{
  "num_hidden_layers": 10,
  "hidden_size": 64,
  "num_attention_heads": 2,
  "num_key_value_heads": 2,
  "head_dim": 32,
  "intermediate_size": 256,
  "vocab_size": 8192,
  "hidden_act": "tanh_gelu",
  "norm": "layernorm",
  "norm_place": "pre",
  "norm_eps": 1e-05,
  "positions": "learned",
  "qk_norm": false,
  "attn_scale": 0.177,
  "bias": "all",
  "tie_word_embeddings": true,
  "parallel_block": false,
  "init": "normal",
  "init_std_qkv": 0.0674,
  "init_std_o": 0.0837,
  "init_std_up": 0.0965,
  "init_std_down": 0.0965,
  "optimizer": "soap_variant",
  "learning_rate": 0.0082,
  "weight_decay": 0.0,
  "lr_head": 0.0105,
  "max_grad_norm": 1.0,
  "warmup_steps": 200,
  "schedule": "wsd",
  "decay_fraction": 1.0,
  "decay_shape": "linear",
  "final_lr_fraction": 0.0,
  "batch_tokens": 32768,
  "max_seq_len": 1024,
  "doc_mask": true,
  "train_tokens": 119700000,
  "max_steps": 3653,
  "dataset": "wikipedia_en"
}
Each number is 128 + 32 x the weight over the matrix's rms, rounded and kept within 0 to 255. Layers, rows and columns count from 0. Numbers have three digits each.

# v: layer 5 attention value, 64x64, rms 0.0679, rows 43-63, columns 0-63
# o: layer 5 attention output (transposed), 64x64, rms 0.0835, rows 43-63, columns 0-63
# up: layer 5 MLP up, 256x64, rms 0.0977, rows 0-78, columns 0-63
# down: layer 5 MLP down (transposed), 256x64, rms 0.0966, rows 0-78, columns 0-63
v43:169082135073128107110133073175105161107122152118105144148088138121132139115102114148196125152146115061102199126126121148071107128120160104128069169129132114134163115154096103159144194140104074
o43:134117158170080105163137154080145134126140113102159101171180144149104125134159123115101128087089125151171062150212115147201160090130092132079174083104104128160069203099141167119122121119123146
v44:159138128147090151124096123152132156125114179158096093156180156117128175158158144094191104121093148156129126090118091116147126144120114060155143122144113142124123128142102084136141162121093075
o44:091137110103126138108139154124129082135143090111205151137046133153135071099119136159083141141152076096112156143149140175117151061102127186080082146143117107103135096120201174075123111117162145
v45:156105173141106094181076139101145154152142109147140171115091062087105177176137204133071063144133123129165096174186108112165146084135142149112118098126122092127131140132121117151106118068068112
o45:110150130136109174097165090194100093123149158110095087105203156197142094095150104143182216112142138149122143085110147180063115172129115147121102133103118160145148112104151176091128129135120159
v46:090092113164114108116130129084099187161101101099114159085115116159170165150156133129161134100120126133145172129127161114141111111123150151150107111118118125138178137088109127115114090128094135
o46:165140156127113192114091158184138072115164159146170096158130139075111121088121150138095156151121121085102094131145098103094149125096100116101163139106139138104085125136165106157125141107154134
v47:095117155148141121096171156097109175086134131099116110119087174099157170165163101087158124110193078132120115141135149189147078116136087071135065148145134159130098170104120115158161110151086120
o47:143128110102113120144080092117162127148138131166174135139151047163081104123147100167113173121067191131133145157138077104111170116129145150104145107110106084133130105137132120153095150130141094
v48:107083128153162102085151116143095117158109123120092109135166113163170128102094095110084145106165151163055152153130114078102153111168116130118076154131099101087187154117153159155135110165114148
o48:135193127105129111191132162121164103116153150113106182110100112127078148165171163178184171161085113079214115121125175149149081166111106107153186086108167143164079148144106118118134150124126131
v49:100171147083161109165088107163117063139132120146121149118153131142159145084123146110123103137142159150127143120140103152115052113107045166118116153145174116106140169115118180186105186146122099
o49:194107139136135136098156140106130168119150178115119113134134090164086108202144077113195130110129120111140115161122188126161195153141191116156122130106120160125094096133188112081148117083153131
v50:135092164107114136186154061133134128081153106132109179154191139138088150178150142157097138152119095092176123133129103144161094100076113130136119122144140134056055147102134170195156104154169108
o50:147170115121126068076143148133119082195136140138140077135079113203113131092146070097186135115135164155122086180160154158085161171183152142102136155135122117181185133169185090080095158070089120
v51:096140107152142116130085135152145091098136093098127166148156125117108132092158117035102133157145136091167154095136134087150174161136103122150112186105071135150170140128126105147064152108147129
o51:179111099127136148115192138101114115169124166152129109103099169112136132194058156255143111070116087155145069163132107131121063135106148140158126115146153145111137125125167135169152096117098151
v52:133085119148142161100106201120174128105084149136177148104102107113125136147140147125139139121126160168162107172069150137111107155106136116104104105106145112163143140130124150060121157141140116
o52:127178156144128095154131066142059137111195127127087162128141134140161131154095115162110089114151097092111134101161072126140155090153119168215155138137124100079156120127133096172125106144136147
v53:147132132142107171167115110184128111102141117089123136142108130190133108171113129137105161106158122118132116173197141118175107147111135094146161123127136111129110146104103098168117066130113121
o53:124123142093064124124165130103092120173101177168108120125153141088116165081152080133148142166108151129154156098084134131105155106153111150101099137170082138146140123150175159099164193111127139
v54:090135100118130154151168111124124124142119116123146141145097109099085138195127099057122136133113127137115142163142070188137086093076162142159188126089107115149146153144143113136100119115135170
o54:141112126146129126084091113114130126129103120134083111113129095133167093074149150158177135093117114129100098094126168052129132193152097103091074136188152127078097107141095126145178156137095074
v55:190140208132120117150158140149128090115089106132133147146163143113100127149129107145151126129121113100130120135149099106180083093142111135121127135127111147156156131098099172170074087162118169
o55:091101076123153123108111172147141163164215124075069134155125113155148169132157156155120156142150109152121136128093151146097134112109159144072126130138161117134108131126183064119152179072116098
v56:144132118127142139113167148142184118201148085167142159097141164110146109107169112141180126145208140127114141166099142159166145146050152104150106103123116121096147115090129087116115126056108152
o56:098126120110113160128083129130073121076119107101147157199099101157147191181127143130109148145104108109114100075117122055076087131190144142148138142152162192141146098164141173125155115163129100
v57:135105103106100123136152124134084188124087111148131084145115103155164151114114161125114113140122149058145149112071100141145112175157148190070115107140147074124103172117142117099043123166135153
o57:139161137170121129075098138114127099160149116115141164092151137084083107116138092119118117102125114165112097144146111099139133050094080099204113111092132195111119102118095130109163126104124097
v58:121137143158106111174111155132117129113078128150156108071145133130141068114197131136121093105142133101123156089131110167175098110158107148099094100155182148140121140139105083117151145144129099
o58:148129095091165133094090098110118101136184078084080111172109131158115167123077113101170137125118114144098101167118089091100176122144151106151128157076089128134133119112108180105088136159148142
v59:188117126153153103102111124180144145111112096114136148117047183131134164091105129122139158122104173155171143111123107127108138116117135135139156110130138135160150130147126118133130104116115107
o59:088119176119144112144145124104105118149138176138113098130218106160110111176078134150095084147124088093079142125111180101141106121141125128147115133123120092146143137122111123095131163127164124
v60:123133160073094142128098123138121104098120192143131174138144064118132106072156161136127130138103063146120105155170136167104114133144180176149119121167127106128118129140131099142149070113112093
o60:154113145174140108159138092163119151170143049096134093102102166088092108175134088107111108083139205125150148130073169103102135160169119079109179171113143131125102127124135174093101147144132160
v61:109097122177100134148136101161113160099154139120127104116109137120054088124102120215153095128137143140108105088174132085098110150136102149118103184181134143130116157141111143098111148088147109
o61:207133149099120179175099103092089099111131124142114142123153161177160168116118125110080133124096137144139165162111130215157148111100164089118108088081080103160123095117130188149152109159098106
v62:151144131135143147071078167138058158147141089087149105103128176137133098166119155123155162151078115174134171159060122079086133173107179150091172121144162170084146149126063115098126153079129081
o62:100103113095131151121159134137188112091117148116080132167102115133146162099111132176115120111164140045108098080159131120185131050145065109179107141110057092157162085085204148140133141119138145
v63:145130190123140112082159126113141132100143168088165140121132149137135119139143137127087145090116151131113130082115129156150121135117106143144120163083158095134128129136122151185114132137114118
o63:111154098143154139160131101143129119179109090190106129143124088150114115127093121143205137156136104184111146148127125135132134103144127122119140107183122149150096126129088119065176093111148154
up0:118099189118152121137107076125123151109099178145141125197114142137135099133082130128188141116127123143120125178102164153132154124109187167096142128170111123124143110135168068177119118127136174
down0:124117184154123101118143135080099115173134127124107156136109075134113127112136156113128163159159096086187153115125159172082135115126093108117130080070083114068171114111099096092141149173138148
up1:108104207147129124160114192179169136159027116111074086048150152154163196155100148118139173123071136153156089165155125140146124105181082155151150172091227157155158191187124061090085171122076154
down1:114131142116115071099160146107123148106137125089116155073123142101087144067120107125144089038087198098107133150188089144155138172154156142200129118124163130134119211133094162129119150137129119
up2:096122165114168117197187171112084130189151196156115117143165119107121193115116127158124121156095162175145142090149157117092148129119230116136135129134131039126197131129147176125140222195128137
down2:131102149134103160144096107135066110109114130164089120151128133115135113157132087037121116128100128172124141116116119133189087024110107143102145080168177092108112106114122119163172074157113097
up3:108093092112187117145109132157122108169089115140152087092149165202128174127087151186137130106108146143098113125151113095114116104123133139138161137130170115160153143186131171102082172163177125
down3:111154114112146130089176138147109174065155157180106108173157115129117125135151139087152119142118173123101166159150149132158114151123177177124117162071148108112084063095113102111144162134145169
up4:101102162111117113113132105186087119182130152161137127127157099102112084164090120147143112128146131129110151119111192154126174130135096134080081133092177053170182139155099189119088120168110128
down4:176146073140182136126145142050056104152087096136117108103109168082096181123159119137131176137132145106151109165086148127115123161112132160088098138149099095109064087147092111074116098098113113
up5:119151160138099139120184144182099141114150113098117113109152126172115181099089111128186098160117137077096135118148115141152171104117104106131081098112162124138063121102111150167105137080055117
down5:153145087064120133141089170096149152122116111108134122134126149112139135127083156148162079116139117155123113132129145096170138095066155120148159115124130172123108135120108128098116142137148113
up6:042197146189106054114073126153095145147182107073149133134098166122082143109080089113153117114119106158179106129148176060217083121145138129125145101128153121110126168086101119118164078134100060
down6:130092143131136174100124111168107131166136178044138182032183139120093108151218111112154102154070080155147129152202121129187151102056146158133140135133113071106121093084137134069119095150157088
up7:101154121156133155085105093141077101123099151129173105089126117200169125126089138148152162084132147099174133108140155127120164124125115088203110094155124129076134165133140134137125193112139153
down7:135134175203147167148093113129131121111148072135181114156138100148206156135118131155096086100137113122133133125126144173134091097112079155124099119101110150118139098120182158138129141154168175
up8:196107115139127105130129115082097073144119149078143090069107150150123106081086120174062149166115163112088177119126118122130095097143107118192083094162155149155138189173135181116121134117077113
down8:142117111170125094057113146084097158146162157150173147130092041056073128118080112107147111148112107126135105127126112085141133129097100112133122078096081120057068126149118073122109159189126100
up9:123170143182094158158134140147119164169174198123173123132125137174148171147124091179130114175134155094140159120092160158134157186134113128109179152120082109129126132131163149124200138131109137
down9:166167187120112172159144188086146128171084155160122128140111159146102120103085142198124151126162154154128182160133146158146211102120125104107162094154096113129139109129120196116179077146128074
up10:179141158112147135128124132099077120117103145117138125093127139079145125120178186137176119097151158146130204151139161154095109137038142104086132089141156163134144087106131126155141109138127113
down10:132090117098087071066117104116152148132134127090168125155120105105102132148152103103141145106140124113116096113160085164133107131109111126080128095173153141127150147125175086053138160124152139
up11:161144101114133145091069098175206191124146115118117108127134129091099112100104082166106132155149109141184169148175160111133116091164101125169176128128178142104137180145148098170196130158155162
down11:135152119159169147117124117108095185163185076114123183148090135082173089149079099137136098094123083174211167154132119126124092141182075123182091162094131133093086122127155166185169104148121148
up12:168101095113133134174123129117133118128155121099149147118137102123093119084116167097130125099120142138149101164151109096112130183072144103172187106148135154120139138149131128160134134170095108
down12:146147131136141162091130197170116070176115103118076161159119169121104119123123166106144108145100128159115161117125162121141069152121118146075126123074143078126091128077112080117148132049148095
up13:200097112144086121119153152126171122111195166120109097095084170058119166113149152149107160177137140174172141142184123162130132136160180114121128187165117127110151112160134115106204110188124137
down13:150146125123157110118145103143108141136103141127103187121190133149159156114102159153153083110105082100090109100135080112165074157101139168190131163085124119125119155090105150186129128144087124
up14:161145102166102125167125147150144128135144137090162106154140167115103140185135139096137160147079126129145084105151155138108120103148134130131172119098161156175082143098099053152115110127126116
down14:104146121075107063075151154127120116150106178156188133127095111152124132107153158122078126139158121114087149119100106101099123129134091139101109156129116149138157131145153181114177186129124141
up15:128086109084164129096128129121146101110144145106125161107148120097085170137106045146117124104154113092142142196112126117086080160133131152123169161108146126078107104153094133173161131139140119
down15:118152159100137095082128129140126179142120154059110190118104147179123129079117057177128143144127103092058129167141111122142133127143104143136187168094153146141096136079127117163163108126079093
up16:134123140128113131156151107133108130190162106136138087121163139139168082084124114128103087120168073091154149068102132143083128143114147128108141166105164141146178176190150133138120161154134120
down16:134104123102141135141127082118088218101140178133161140158148122133197136136065160116131107135170177174145106164108178164105178204120177114099115121123069128108135077119147133168133128119117116
up17:133100128182103166108118127183111091123100135126157107107143155145139156142150123081143128179128111110172096157131152166204137143172109154167106096115117167150123138109169120137107108117147080
down17:159105123140117142113121116064144109052127115104147092112116137147204140077164181134089101130143099112114145118076131143075097090117134148099082104160098090160178121143146159079104078136149161
up18:090201133134124164126100082147161135172147170129079133101125087114144122110128161150150111121146132148118127142154157158128183090176151158139115145079093160133093127093166098207115180138177123
down18:137110181102149125103194149132144135157192159120111162177131141073112123119099082156161108088092135142105113105182138153068166124141127161103149132107119166153134146125145118127124143145151128
up19:136138144178146125160190153080112075162096158101162137136188184206170167085199097093165117143155147088171170116133101125137151143096165130150156112165184148148132132148135130120173139089151091
down19:074098099161170132186099116116124103051177151114151144136142081106136125150147107098129133120151071111172148142139170105103119093155101182175115132101097171133121098123134135149123098118143109
up20:159090208138148138090140128135166170157186191083159174189188127092099139143152144121171173127098147113155160119035160166127115138198163140149135108069115053134137117187156057185097110170101065
down20:137122099089140113177137148130132125130083062158181116097175164155119156079128150106083114103179121076119090139142221094143169051151126127108076129209163121176168119112085109101147106129116102
up21:110123201083145152139148091151101136097135154125127195102153076142130128136200157130204084134217138106133187074169195247108197132156109119096180124194083117119088148113197106162152156180124140
down21:134178075100154142129113091133158157163095134100098118143093171186127111103132127157090169154111136148097088125148143147054166161145186169134143180151152164150150143163132097049095157158146065
up22:151077106137153110189144154094185081140141146074133131160177151138116174129055142145123132222134178129087068189145161087154184139126136102124128084054171083151161139134134138203158090141167110
down22:085135153134095166135057017142106171174131109182110091112184131139163102090101182120177172146098112126067192135110070132109215128139131127139134178103057125088174064072138136155110166130098095
up23:092095178209127153127111072171144141103060101158081100146163128180153147174159184129171121107118144102197140157165147142137213182104129132117141080102159210085182131147117162145143112099154109
down23:181109083136149138092117224139182083146127116076206120083110108137159137087169151119123112103192102165122138168105113100153073107144165165170078138178171175156116092145184117144092143123136128
up24:132160100082094113077124144130143142182084113122147086109079114102172137165142137149127075156087120127170119163159111191134185126105070127129160159132098132109150108110141106077085173150164072
down24:124101143101128165153172101118124113134135207169143105145131204131131149163107106108100166129166149096154144103087118097118118106153166131113147144129181104150143191133090072101155081075085158
up25:187095219105130114149109137097122077105056172109087086129154107131136092140095110048124074143158191135153139150146139132153084147111121132082180167110093153083083073085182140117124086104160076
down25:065081123178143121107135175131132133125129075145149160155079136109078171162055127140125105069116074138117125178140152115086185064109084132109162125093158147109112061180158086123161195177174076
up26:128187125118083131117118128168126065158110146073139116138138140169165156074088152128149110139119062127104094115164139132124151154115162158130118136111125148180131115165101090139136110125119137
down26:147117113060147138142149109140094183112104158186102153152115137096152099160176126123139135154139171101097182095131108097153165093175085130127200160072095108096099152135111143125143157122164156
up27:064114173155163105084096110068085104138095136096085147097121146091122090098128164201180144108141080083166066081112175182143147080133053112065068123100065156101192156133113155124115118144111109
down27:134109132123105066097150125134128125169130099219143086140083148145086107172136136024068069099092154161140099189113162122133159079192127117163142133156102114153124071109141114078126214177091089
up28:136151085130063111127183123150096077137116120059071030126107181121137133139130153142118105080121132135154122128101070085108074126135147153167147134095119107155134154123139169150107146112149141
down28:150109151113151157088121108079060170066077147139093103104124140129104155065174070124082125139153128077077166081101117108108098096145100139105135160136077128145129127116104122044127104091115171
up29:161130158194139056099107200161125086158197152141174135137174077036164138178135085148124137163143126106186143153157171154086129149085120113138111105156145106085116106131156118090125128172141133
down29:144051062063163094133090131081093182207145144140091144151166160099116124076138152118102159160103101133070125127071157089141128136089160110109140154177084193155129126114119138140158111211164119
up30:108134125177147145177105162149104170190138139120163137110108148136129204131107166077169158135132156123141176136195146135137139172090203125166141131134098107118178095123115116154152150101105162
down30:165134104160103081123167136121100081134122126149144102148140177116136120164127088133103152138071155115137108112170106174134136091194058111075062121168153135193111144156143135145122116195138150
up31:166141155151164104115126120145079144171082146108093094109111119137138108176119139130171095090088088129132132122112181120047102100115119073138108129116138133044117093143108180145127147140134151
down31:131109155118101120121164116090163125135149095120132126119098107118106082122092080096107136124117100140106112165133143156173136123129198182071164130170160170172142093066142144135142113078085144
up32:164082153113164098132094145192135127161118160114135170132147151138106175105172099145115149182159128127127126185149154141116133110165136148160201141126193066111106147133193170140165124160153147
down32:097113151133102117100140094146167183131128115044177120127148093102215114152115127107118100174071164172159097126188133178103182137142125128107091109112139118163104071143144113175108110097165126
up33:131027125133158125131114123115138124167094129195160137148177124101144090128046124074155060108150107155119146123135216163091116117114136163118140134129158118115087127135128114116137178049151133
down33:137154115109096126078137165091143065073144107076060112117071145082086137174142125172063145138109137071155120098155123086186106117124153093113127106123135213071158108088096101129108109108121134
up34:116129097149168152146137120047137093111139144115149104075178072108139172129078070051083117113146117119195134078142086122074124173084160112168182143109082144142095097152091095178124143086126119
down34:132045117123122108096089148151124199131091159125120143133166129142107068159119138157138112120120139122058142147105171081141112151155027109083115110199121126156189152153152123148142148106124104
up35:122090079132113116089118063173084065121122079083156079122135088135123138120108095133169093104137113069137167121098129103115111136135124145081121121107143083108116113100138097131111074116091129
down35:116118104096084126120193136152097153110125131178198148131114133128106154153113166090128140124155156147097090144109122086116141120177160093090160132164121127128115132158150137104103147121122150
up36:131119102175188123111141104142125062092115129098119094115131140193105163151097188163098191143136128155174094156112178093154115134090088142131115102133160142154182141140119117168154141071113179
down36:106149088114159149185092093162123130112144096134140119116142122108137125141121139060142090111124155124135138129109174098102129156124113127177123161068135166105148093104069117152108150169194148
up37:129077096137131161138076154107142175182189165110099077156176119079110137129203144076123165133168133135167177167145129145106131163105116191143190068117141153079078143149122091052145173087080064
down37:190135107076110132041138117121022146080117078098125094039195096110200130085121127134132084192060119068122130053115170150061145140195163119117045179154131086091152097141138089134149147123170171
up38:178109192171115152166094173146106147164174121152164106091125111075175136119140158105164167137146153145154124163160152151105148067106195164128175164166135152099100140123172144120097103116129101
down38:128112131168138087117136148124157150065107148099137085118156097159136176144110117135105088076076120130119111091160103075121104152106085096202125131104137167135117117116113119133135159114132157
up39:154100119164195108124178097077044089184146159155101108164181190183162134178163150162116099052117099099129157150151088174110168100081085122131155094079167136131119123092104141197128158087087125
down39:102189122135108190108146147179106169092171176145137101116110151102115156061111124168123167116143145110154140069051195133170150218143089096127102136116110065165086082144127120125112081146152084
up40:158051082119177155119082139136143117151080140155124113116136101134090151155117114090168113094110186135127143136145140137116092087101075142114138132112139181097129128178148133100113136135155169
down40:115118125111181086096140110113124095108116146114083149156157110094128161124128172170128142141113120129144102197134166142135146101104161091151170094036152103093142127070116066098114106100116165
up41:118100099127120197127119134153185068149085144085149135175127152150092157099114132103097149133157177103155121165131132152124151091140114143096142092181131127104132108142109148092122145113149157
down41:120112114176143153113117132147142166080164131097095141151106138119137101114120169176113081137109114129096145124168089106125133129122100081188122148077128124121128054084138146181126146139123118
up42:086116108166159158179157114138137099107118097098161090091144130091126147121067134133037116156125141122193139135099124096084128170082103119147113102111100108124132141178148025154108122123097141
down42:151116125144188114148127139136132153165107090136120083113133063107132128111092226125078074132034171119068097083123123088134096145125101106200174135152128146197121152132094103148102123173242098
up43:185101134072156116129135151122151165140116120107139086109100125077158152168060107120147156100133106154173127103123131167118141046059150130063198075183121189114087115153089136098093133106174118
down43:143067162182160142156087192068147133074115139095153133158171123115101130136159120088109070159131095160176185137095101135093089171159092138163119061171202128134115084120131087085130144173147113
up44:129163163107102125155147090150107074166146131100072126145132088143176203087161099153134116133093139058169129166098107131124164082149142095119185112112147178137112104126185192149119130137092084
down44:111095114138145079114071184107108115167127190179070112134115136165107096191086134104143095140131121124134131072180111151117084122151114128119135175086146129062079183134086112132116160059133133
up45:138176109132191132181144099087140147126180187152148121152147124146182158147128119176163084156138240114117183106167134152102116107122120143086147179075113144162118123140144140162185081117093100
down45:099139086132128081159112154152110107098130083185126071093146171103077065114104109120148095115093139159107142093142143152194118097164140137127137171135155127141104139077071112151119124095111147
up46:157130135142132168124152091162173099153122132142114101084132197140190160159107163145145104135203131120122121162094136127121102134174148115135137144200124126155076149101153111134081143155125116
down46:081133146061100085160182114049074108112127164163123127197082132105106151102108131123115185125151133088121149139097129129088122099120143081075135096085130064054133126093098083078122099087085117
up47:111116115131167112173157156142094120136147116111176115170119095108084133134139144061152078109123164122128136173146141132148129138091108070183117138137102146142120099154115130192160116126137109
down47:098154066181070120081133151113132110178147173157106096110109141146123119090169149109162110130166146122084104129100133123141174169099140101121103166069154115079138115126137128096110185101123130
up48:128145104209151159077153105106105147130079110100160111155091082111150123092144127147162072082145142131201111128164108138138137122090086096146172106064138181147104147082078113166074046137183061
down48:144075134137077143187123194176136130153132095124165133096102102132110148138081089097093122141125172148105120142113200080149183102116092133123121086136082162102200147125129136162193160124202141
up49:070139087114090101124128130111172191120119176091100119110147086138163103143094089097171111127143173108092156125071148106104123103088172118089117137123088111150140144134156129119096104101129116
down49:111164193137110135144115130120122060191147114186136141121131168114146098142131150127125150086134097096152135099172150159163128140134109086153151134157164156162160175108115104163123164139080170
up50:043099204131150143123110106207138164160181112158148121121136123111110134102157139104132116167113155143159138145189161111092198151138137147183099137127147096120146186182167144149130157137091138
down50:132100148148116167186110158170152155115133046131131117128173140127193125122144119136092135127133157157143105152092085092062085130117117127131152076114148187140135121127158149149061101133095105
up51:112139183134108093108150101129084104157093150127171143169163133126163128116119111150087082091098164126091096137149129126199138122149113161120134101134099109084144132128125167122088104133157111
down51:089148082137155145117165175109132115142143084110073162130128108191111096093129152078108070118086111087084112125120087085075098210122141091132131158125114138104121118124108202118097095111085114
up52:100179093163125163141205095133115128100175120087107087141142163135106163140091098133112104143133137043188144137150134150182126155127122146112085136116153200119146119074154171196163098135095101
down52:149100175139139152160105130088129103036116144109121183219162163104153153200106141148128082077102099081160114207154061180147095146141103187185113162076154127135100117090182125195112054126097118
up53:118083100194131172141084104123134122162174142102075125095178126136100125126044150141114165130141151169125105133156088111123177141163161142127142143145138169087139162112148123139082137085115072
down53:192177121111073120123147127117159086186100076098164146153104096166088118174167174128124177082114115123118127200090121140167128150131091158089102125114186121143105118134158115114103152092066139
up54:153162145118170150163145191111161148105128119127131088123122137115112163111053127134151141190090114076124119131132117128174163137131087115161152138088110149137175201147149124137140109143115127
down54:157178123170102123140109147123161129109129160124122103115117100100101147110079114097168129139100103171141088165101118149159132082078114120067074115084130146143089196085136148120116117124107130
up55:154166142154096134057103062173082157130086098144142140085132164150110103141082135175152163101134085118173135157111107127136127054118101185163142133150125121128136141146193149097108148072167098
down55:107084107129143159130110175130145141127150135099137142127139115140139135151103188097115068159131117129135145083119165105124094191116159136162127136104117210102109115132137117171129111137096160
up56:139167070132076064110113162149123145137108075158132157095098152155150108117124106138133109076097146096168107122169151152141157109109084118173180126073112135142168199152141179159117098167089154
down56:127096126118173168127137123118169133106160118149060156155166140185182177119091129112143146152023124101125134092173079115109140191131162099082135147174152150158178100103163203115135113100095085
up57:099119107111111137094152162113104123168090127123128131137120171095116132133095119148134085130095141097091134095173126175149097098109122129079165157103102084147200171126120092147108130145134156
down57:125131127152126134170179148119102094130125123182129172185152107130103167104091158113139195157148139144193111150118068115111136151167117168142175154134222127133126053135122146067156131135140101
up58:081149098136152079116150110131127106077158186127131155162077151138119145154146131128110123104117115099154149175115113095144193146119116148105142164123145125130153134144181139093163131142109157
down58:099146156138162130127174113168170122177147121080123143101101121143134093166101146140103140100122173153132078162132151120197163085164113139115126121106107104152163173172133125055140067123136153
up59:115167122164184153119179070169097154173163192111073131120114138119114158114128102086129147139098133147105073164124139131157118120130076070135123121163129188143089147106176106096119107156107136
down59:115135128141110190171101152167125121130166130112084135132084155118123138143127104193147138165195133104057165130177134127147085072142159114194113153128088103159190117141122133210161071140124135
up60:142179124173129143110090148194132173158138139112099082081127103121155173087136071091098149141112171080135102103141128091126110146146110137135110078075123134131111160162093102094122094140117053
down60:110139138129106088123176089107106113156121141149096132178184116121114045092162167094182126119082098160123158141106083196111154093100145118130136100122117072161072100090129111128108159121160165
up61:132157143120115136124120121151115168119148112126179120126106130075157153150114069134138139102110117097149154133157124126145150115128085131134158199122141116123122161133095092153107133117119155
down61:143162149150149139123171131122096141100178139108144115180145131114161116124163155126171130102145113151128195146134080146106172063129142150135122155136102160126126173147169165142126163132105142
up62:131138123106188159136207111120088149181107115087105125150125142184136122124128162132115156105167132159105150146118149155145103094079120163086198172070112161141136135150132155149094084109093138
down62:081177128156129173095129119117124167122141123140141149111155192132125141137084173158126100163148097148090136124142135196062104121124166113130159133155172116136163058143143109115245125139211137
up63:177120179126123141120170124210135123170077138125118139151094148098176097185120035151117123108161120117181141126211148137132168141175101155103199162123088104046166115112117130106078118160116134
down63:079088096159089107159157116240133157138147067116191142106127063107160093085123053088078093147192098154097159151047100094094076138199111072120075160147092106130162103151158160102121169090121159
up64:118136152185120175113140124177115166143191129142202125108120129180083174107115132125125131148164198139165116160163104165153125071128125153134132181160159136101140151158139106117140169126123126
down64:168091156169124134138147122123095184121153112124143112123123119105130112188060131113121060115078145132147091128133139123124096152111112142149117123160137117125098134154104131196128116085118086
up65:137166090129168152135153122120131156132140157164091117119100169140116107151079189137208146103127134171162125152132127109115230143133145092160114162164083171111140146138116138137156162111145144
down65:160096109121119127119098120145131138091140193179131130135123090137148111116102168130123116159148093118074082102145139127162109175137173102148123088112136104139137131098099128129086088180156080
up66:144139117131117186148113169153182116159123151120134143144123149144151111123090125148085105142140115103158091168114130114131141182120128165143072163140161121127178176147116130086106142105144157
down66:106118174151138145091135129120104141137113185134141142152135125096137105142136151145147115149088127116116132138095195127155113104109115144073159153160135096125133110142165145128116119055115124
up67:088133158135152115154208102130106088162161146132124090155125132167128144183132134141146144126158149183118154144151164200132165153170137181135165168193214155141107126131150190136128184162135162
down67:134114095175188156187148066108136122127152090139092153117163152152140126139136105128165097094142138134119089137148130160154097110144103104145115159119157155169092123162091091168122152167137083
up68:060173152171124111111167161150070099146139117115126062115099111140102100048131151102162149107105158059181169158085084128060200094146099131094073097063131154073182108152155142166076097125094111
down68:089096137180146120151127150195129148104111165149084106107160087142204146142132149124141089132140042099093147092118103093160052184116143155146128134071122139134147102134150133131137137121112191
up69:132125166166166128099113106158124161090070123112146118162156108122151124139121100147177095108128145162147128149142199127149130149145132135125149133123113120139152064139077148152161157109073125
down69:115131063107086171115098093080084147170116176137071114151151110129098079135109131125071160136166117103094138073097078122066125137154136102112090066128140166127178111154110151064120143099087143
up70:110094113104152104165128153150130144113131108098133099148181089111116186163117111118127105082120147111143101111108118033111175103164126159167116156152094130131121155175129138085106102139116146
down70:112146146102117080071137099131141130131188174176102116129105079140111098145146143145150129152120114141076153133083124144136113165118113105086119155102126104140114133136118157106171123086068138
up71:129149166081168150173173154119156133174168133132143135138173105144093148068072166085127126118139113099219146165164111090135219095086255147139126079072134153127145073133152162158114183126154111
down71:115121127126132118098083078146110088118118160133114144147107215118144156153154167108179205110131147154172093080171110155189153119181052102172149140059088131108139144082097096105122080119103095
up72:142123103158091111194138103112110118108124137123135101136191139094091114151161136117106124116111116099134116141125149077155113072155145118131162136110106148127120176093076096129142160114090172
down72:113108126090053186141137115154119105153143076143123137169128124165139105128162127137105140136158157096067148074114084108111112117156100169100127150106101128088182126118199152095138173155173145
up73:105072146091117099120077117149112136174127142114180138162161104162096150077129118124146089117159113172156161119145192061106207122155104088120141150150129140154130095139146135121119163152142089
down73:120132109128114161101108125161165100097144106055127148090111156157110145142100079175091187154125143106066121148100048127137101184130118107156164148134202107152163180102086160111111051118131093
up74:162190118177149053127185176111067130136110136112091164109169096141084064087128133152104099177155153135141161161151166109133131061080124125139095143076168157189147136104111114157153205152117101
down74:145112139096144125184152125066128096123123202102126146083123081126093161074156179105114131199195089102081145108123149149118061121064140087128144204060103110108150154143149161205132111062143100
up75:161084148157146159151119167152102142136129155121133134108154113092103155144125124169130129107106170129118117080128115196147147129147083131119099143140131140083084146080118104150063160157113123
down75:095089083120117160137117142133121144189147119107160129134099135150098126107135115078169167079107120172099120167084059147132132075082159111147107144111163157162118101106154120123130143103172147
up76:174165119148176175161123100121188114140088176138132190129146151144163112138164109152144210101131067147176187142189167126134189155162133098187172141191145108159111132140199180109207143134176220
down76:127094124156159151136107115161193119151096136111104138115145124112165118147091106129118112134109099057138125115152144068158104149161115124176152131113137172101134129096110136169132130096141178
up77:149142128154131166163141044103082133159073160088102140135103197110109122109155172132096120137160176095103145167150123149197123080136160126162103129090147144139067147116106133120124083112081141
down77:128055123128152120128096194099154110147095107120151139139113166157154114134176201093136140149149108095106124151141136053135127153131094116129164154160141189145116140199173177117156130102101120
up78:135068160113173143093111126161144199113090137103207093120177098167156141142101119129135087103181101152133140136088191120046133168099088155084139172134094140117097149168151144139112223087161135
down78:170141124101095117148125124049167095065097206161152101143111125112183113159123110097185163126130100141120091105148109139133073112102144149098094093144140173113165104152085110160179168106150126